Each number is 128 + 32 x the weight over the matrix's rms, rounded and kept within 0 to 255. Layers, rows and columns count from 0. Numbers have three digits each.

# up: layer 4 MLP up, 1280x640, rms 0.112, rows 163-179, columns 384-511
# down: layer 4 MLP down (transposed), 1280x640, rms 0.115, rows 163-178, columns 384-511
# gate: layer 4 MLP gate, 1280x640, rms 0.105, rows 164-179, columns 384-511
up163:106131092148122120138127098140176141159069139159133118117166087071149078123143156133079131105115119093156173071103093172151165197132152092141127115160143136105131145140130168144118126077174118106131126065189178193161204117177117139162119140117134130107147137155183104170074158195103097075092098076142125077115122136132099129134099131145105126140131111124164097156180148140179071091173
down163:111104092096131134118161151124144117178106107157157180149146120111144146133172134177070139179103140091075126114110125151125133153119153068097160127117100156131141125112126165158137106126131144080093126162117128112120150135101078132028176121166176119136144110190124098168171134149108152160160156082077097114176104146122178082093109133177095108138191147128125127180143173171109155102091
gate164:110199080158141111139086133089132132180153131194159111117072115052093131172115141070117110154137125135115085197127107092123080191162127199169088134102102113138071155091110102190112158152143096146171180111180107121164119095114118097063040148173100181167110103112122171116092092081101181131127146107148159120111135131113150155128160116087159072101152122141143134130084072109160103177167
up164:131092061061118110079151185063161066139168126155075141104089124156156143096083167094097135204109173160167151116131063203146150186092105160105153109154100157116090115105128077110138091097158132098137137120127137135106198115092120101124128129124106081190087141167089116110143096105155140098104154129157132125113097100167060119118186153160137119111112035081125113101121111147111137142167
down164:113128115155101134128165187147082114162121176119071082195191156162131148093138171126165078177120112083198144163114141156140129158153103150120099066162131128199084058109136137118135138062112101096087100167113137123067145061131101120190149174147097160110116077136110159079155125160079114120146115131077214153085109181116150154118139097029105145198149104125178131138074110122139148167107
gate165:124178099125155147125171140114123085150173150121137118104102112177178092140139103155154099124117134182149138114128091139144123161115130137114092145156155118119117150129058099163132138114151150119170113155152089109100114108080131115132133108148113109091145130088132153089128124112076087141151155139123128125109129137128165125132168140114191149144155073122133134102132126139130183085070
up165:111148165178117172128148091171196155129181153169073088127113135145130166089111130158142133130092101183140129118113098079113110109135142142143152147140115158079112112131153171104168163137091116115097133160148114119123116130130134125139114159159151169150071142122143167082149076111099084079139112193154133118098144131087141132170104155180130123143109159119146155138101121124118141161135
down165:130206112124181106150130127067127119138112125137149089144171079141139147149142134069103139088193162152099139107151106074106145129147137155111157111102155134134117131164134134144144151116138093121121147081127114142139121084143181139171150138142114120079134127194186113128139132150104112132126164088091168127111181152211134098103127133119139099104157141066159135117138107111089194119095
gate166:115146111119092095196170046109161121124048142132152136134112180075115143193133107109130135172078107171080131172119113116085035134110104137115138139139104123176116141191085100165114165119169178136140189095077142099160189111174150117140145135113127092180110109126137107125119108163115169145142159120126109173122141149109126123127139073141165141159106148140096103156092125148090143175110
up166:157127123157106046143137147124151116126151132168156074154080111055171078173125068094111121146094157078164150114119133096156079154162136105140105131148127091089133201164179168127142083110111092128083067132166135141175097137168115103098139166163084096186120158124187083169219123161151083123127049127075160141152160181114160156164081133151101129063102128120104147132186108154130126145093
down166:135085116198199089139188148152162144174118096098129142149193077100111141137154211108066075080133144095149124096144147093089130138170144119149150106092092125105158093161167125139176106131158122118199161130156111160087098172156193111087140187152156111165146115151157129134134178094145154092128162148143113193149175078136130147140122208128107137121125122193108139113164114094141150086104
gate167:175124099087113148213184167142085116159149187155104123147138102147159141128164142101123120129135169170116124145169089124124111099131150077093126159136141077140149132087083142140097162075169175092165174175143103111104140072086135144112140111169185134126101128117172131105158143148106105098075168059147162044147181139101164094119075118105072087122155072137139099183102099101077089186118
up167:146152163088141132126097071139116167154132170120109115135162095089128061140103125049139141139073124072125105133133152089139128123135189142163171115148129138145160173150216140143112109103147160157108070110144105177099162165125124139158132149172096152108206121105107071139112157119151080143102100187117114124066166142085117176100183098160117112216125132143142141057141162138152150116084
down167:114127128120203175177143135130178126147137123114057138136086112121128126121176136165068143113148127185160133088113155069125102122109146087167183100113124038094106114153133150161130147060118132112110152136105132179127155137108131103090181091095157153122087112144142088089042155150071163140131104110139174055133158117094074161111100141090102126134163090197062120094159133171119158189113
gate168:169143089119123165167154149111127124095159131116175147155135065146149124104131104139123109144139090101136179125115143172102165088108143152134095146110131120085146195135133135115100136121147106039129074090145146164170127111127163127147125147095112120101121145101150115132184169127185132127120114091210130143193128146124114120143128175182088126155124134141130090137118090142115129124137
up168:118160133113143122134151106106109128148129104085126102147129127152071130084155171102118073121120104097127141139163116103166162140173109111128087113082147180127069147145096120115136088165148132122135101174102161189144099162123145120118151144095114135111136131095127092140120147083099088120115147092059105118144140108108132130141134148180097141153163091144137154128152142170115147117162
down168:130117167050113146098119183154171101160115106095085073128065120177079141145133147152048137087093140166125116126130133129144107155171119101117121172102160177162142142129116110152099113100119168100117073122134118152126079176171136124142136116094097056142089123145138126138120114134145100104146101131120070090180161110136193174087090153104130109154120103129122120078149125173081086124158
gate169:146102143118097165113126177127116115134132169101096130066139151154150166116098161147141079085172143144087041143141167120136118076106106126140090160066131141097047187096139143151119109102170133175171154081090107174096109153113114119172054082121116097114151146149064193114102160154119177126133111164126130185179161148111190117134126167118136125118155120123136160159120092084125199131128
up169:129155141134135146121139142129114112111134130176117063188150151104150134167172116137048122102090131117115161160171128107109076137143120156116145116164146094097157139116109139171132166179133178140136131155166068167150107188116187087128082111161098174102173103128090048140152114097102111124182124095089141192077060101183123184104085085173087195106078121119112157122145149108095117146107
down169:176119141112176132126099060087122102165116142117148095176173167095136105237133168165119113114099126168167169125103126084157068134112144082166130102148051115109136189095133124138118105112125171107098122147099126144109084122117095099145110088114174114125118107137153161147113137089147089165136145153111137107139169147113078180104132163172120128121111152173122155107156136130136111103135
gate170:133088132083144115154105153118162158114130145196162180124125107190122079163115108159119136080112130142190132108105091118084221141159081153193157118135153128138116111143070161134134124091159156150129122115129164151112153085205122112107121142160110159101098137105161163085162088177165142141109171195087209116107117126096124101110121109126109154148074137119131101084151159165105152162129
up170:139155141098145114103087110107120120137162144083109127110140173176146136064143154119118110083085141139145072075129142073079133088138101111111073098116049154128173143134051089105078169143125131140122135093097119161115091097111099067148173081139126109080140166140144081137115151117058137147080157149148154091141095124135130147144157076184113094060161127129101154089112119136080155130122
down170:111156105126100134134140165134130128129106140124168173153106057126172150110145133113099159157133116139129165116114131119126113140098091161110081085103065140061113136119062099169094116153111188079139134126115126166106124110140169135199122159083100176043118175122131168115132123110113103120095105102160136124151130102121158147171087186141151167185119133133120127054089100112116117121120
gate171:141169113057173151099139150155158149134132154153132154135158096135095151147136114173104077174127123147107112128182057148140174121139123154104106141137162137175124095077074183116172167114148146080129123165098045124103136170169083148077087162119155084092187135101114128162129092125110112100126106098108153141165108149111096097141131074103112109123102111112181193099121140123114154097127
up171:124149134184146154137151148137071114142158094099174177116110162191097147128136171133144104148145119146111152144106102094162114100129121155090173114138086130151110097132132137097176116176083098129119126116153132138094154141147102131138174152136175163107105149133137120140143092125069111191150090121093100125144137131142118147099138155113113092160159119144149136130125125086105132116076
down171:128145102159093101168129113160093134160158147129088084100136091129133079115078097078100129165137131123137136190148084103166130093108095127096126163144147136170072094141128154153124130115102107154149120172112171119123120130111106127096138213150108157174136133108182179129156157082164125111117140107125154084127166130171148102136116116094126174145118158083132120106079097125129169131183
gate172:194155095160102118125066060061177116067116125112121131102103164161160155125178181118167158071151148090097144104102066116077112137105126117169158155133139106126118123131149099086108155154133157101133082136140180157147093043129120123080144136143148166152135138069094143169140134071242190123138156170137158182182154114093163145107140139095073137062133126128143135115126152088103124121165
up172:115095082163101130173117170139192072060125096144098078143128126156121224130107094081118186054211162163121083170136175121107117128146123151136130126117134107098104048117106111092090142108077147151155183103167104175079194121084139104150112119118197120112078119145112134121148148090140180110120118094151093157114160089107187139143152126083091135113113163118015131187076114077116144218076
down172:144113139106179169178076120136113178161057127201088188110119210151148081149149121068099164068038194088121089063080171094110159160101151150125131135134137071059066179094118132156076170098144106083080104109152176117090134080087094086113144147091117114150125161128129126141087157150119113147135137159142102157092113101130090170139180107111121126132132171163142120054107159127128135155180
gate173:132111071122144133137150124143125086159114102139198118117078128131162098093109092079108139154062133142146123106130104060111092136149112127126167092154111185178118162106089182149096087113133131127145134094117070030112181058047153156120090132172178168131191220068097133124119111139145139129176155106093116131080177143096167130128195119116163149152139134112079140194152157128118141154136
up173:107099113154161127179119115108125144104098118157142114095149087119182160110114082098157072179117146130163127134077108121088139097135153173119112125136137050148151115080158115099072154187165107130147122125166169095172143103133115077092068162134129166109150207060121124111102110115125094108203133100137120147141152101058115102144096121087134117123155141141155170091146099215103141174138
down173:142091135083151230106112162151074100121091141143072124100169230116216096083085096099104091167150149071157123165149172129086118160128130172116172112123112094133182080082147129107122116145117115113160176144053163159133129195130160104144198098104140104126065174130122188154105145137078069152170143087138096131098161113137068188136159160131141147152152081087137134158159107149142157184097
gate174:173117111142054087103094136130077133155183199160165115122045193156114140142069066098221104165088111079123078157078132153122097128113120144103189139157141097171119181083137108122108126172153158135109134104161125077105140131168092174160142094134100116114108116125123073070102127161132147149186078155148130123117138134155158156130157136138092143142215149139130168102135196082125131146169
up174:129160103135082151148145087193136131150083055141116153108154157216133140113067064079175153118116174161104098150114078148100122130153104151143150107139129137077081157128058136101095144092100112136119122120133086136115180136155134194136091161111100159110138140125121139140142126169140130087127136180146130136112120098085050115094101156167150099144138112103106160154154109141111100135142
down174:152182120110164082158131176153180093152132115070122100176125108112111107145148120104115164103113131085159129097108153100092115121166137141182084158180122139111146200136166147156165118141179157087135102139119121146117139120130166091127095147158124143136146146137086142128174144140142090073111149086078131192160171146093086125137057223118096139144124102120181115150085093148169153116095
gate175:184146066132142129149120154147099174091198089128133122165050207124094152120135153121107220105098160111119163168073112096098072140080135127136179109067104089208142090157129072115135124158097140072105141111104132137183121112106087139116123143155144073154127120115110112187101057069148072113109085137095157159125112116130113152115160129093109167070150086100197073131185176107116073074096
up175:099035065109144179159122139154085122149124136112053115127157148173137100172186131109129164166092068095113190132159156101104100130144153127110152142076066151000119122148107069155137167153158186197140113103151086166183108153113088100093139160146190069132135125115162155145193169099111194109149101068166127130143158144138080139158112095097101132134131151118098093124169185169130148170124
down175:075098147079170096140099230086092116180086096069063145160115172158118111099200156174183168184065123136097096161139199178104090114129162124075154152160170134106138176105113093090094083133171149178135099103073106111171078133109069136090153158153138111138143178152128153196108081126097186119132093161105144184160198113119116106126117152122111152052160048116089093159162105145136069157118
gate176:149143148127115178071140114125103065065144102097176160058107056052127125083076126117159136159139102127062148135082133151159118144021127087112092125120208127165163113190060102107152110112194117147149132163051153110116066111162093230100120127139169189155088174155127159104161096154150141129119094111062097112186129196134126114135146128129187071140075122167156160096147067060132154164110
up176:143125134135047068142161149088090148115128167069111166141071105098117125067119124151130136123143173093158213134130107102127064149144143082162093142136130111140122149133088122080142120082124148125118166143145082202118084134167096111123126152146142255133145087086137178155134146172179144077124102163087062067163062161125162127129134164128138102117151076078151122078178134143185117140127
down176:143122166093042118146162131133164156103142092071129124176164209141146106155149114109129147124186134146147127076051097150173100110126161153103116118073175132207153125164104123121143095073170122138139154192096053124139160145179150186117103121178171173065099137152212152099112110179204147125096116082143076115171087125069174118107124162081168166145167125115152143107202073138096140143104
gate177:044096154133145160120172059145135141094126155118077125132096093059070164124168106123188132160156131141111123154125117202162124167124116112167119099099123152174093102076058054139172112179196158177131154126131141154118064149154125105097097173099160119158121170122160139100092100147086134123124116187139183133130196142122172147163127167149154118135167145137164139145102159125157147147106
up177:106049116103090124115124149134141072121166115176111112159202088100076170181146081030134105123162128179105154090157152136134134131064202155111141148097105114080099066103153121135129174131126178107143104134111114167094113088094080081095181128115191100074194142136182115119140184131122149087165183088124179165105119174135107146088118175052159136152169085101104129179113099094151134144114
down177:109125154087132105123116120096076145113096127117134092092104139185147103121141166129110135082131120112115089107141090119102184115109168124094118160085154119157151142080063136128085110138144100100134152144175132182173091147135121080092084152117169126186123154156112140145125119113088095107124091103122069146056109070108134104104118080162079099151122128124085128135147189167122156123080
gate178:117149076151162091141140158155103074105150255097160220170120150192130161168136160171096123097134125125124135145154124136136148156103161161072119122116207137156113147127099210120122146115153135172098178164110105089114128148131172115150141152150117108089140155074098118091152101127128143115148098086155163142072134088025155044160232114084131071072118101106151086144124120129136162076138
up178:147210143160092100156154109159102128164156255130137095181121167160109131173117141177151146121147092189059206206150190132090136112121129139154121126136110135135099132117129154145100157096097134173108110109124156156151152119149112120113210146183116126144129109097111121062126107147156064085145116146205142116097119156162101154145168176164154125194119094106118123101070084065155130130127
down178:133129048157126107160119112123159096144138138146161052163152130248087148137117143150090104085099187121152066106150147124171116123162126126113115158141131123153184159137114118078094119148080140146117092149093131085146151122119132100141130142128190088112090156075146147103189112094129121161134132145124150122105102085110104130088139098067176074085181140110150109162146139160107148126148
gate179:175155148037137152145099106127168083138177139105106127166129105147121125178171143090109065161133210199128143130117112138151160124192166154141100191103118128127159118120142116161188107137117116174110157173113134111207169149146136120116162159102150114118181157127149177102159153177184123170124118156111040158173087082141121094156122188172115164100120168185120093148177111136138129107133
up179:084110155165068177097151111146155103129135165155102124117086165162146073105125107158161164137164110089204099099194101089091141113166151106183162110175117177153052087109126124075122140178110146112110188179106181096092150093122113146123098141143094134145080113154157157150144149107163143105138131163164224128133123127140103138149111123082109173182162174105097083086119152098141137115133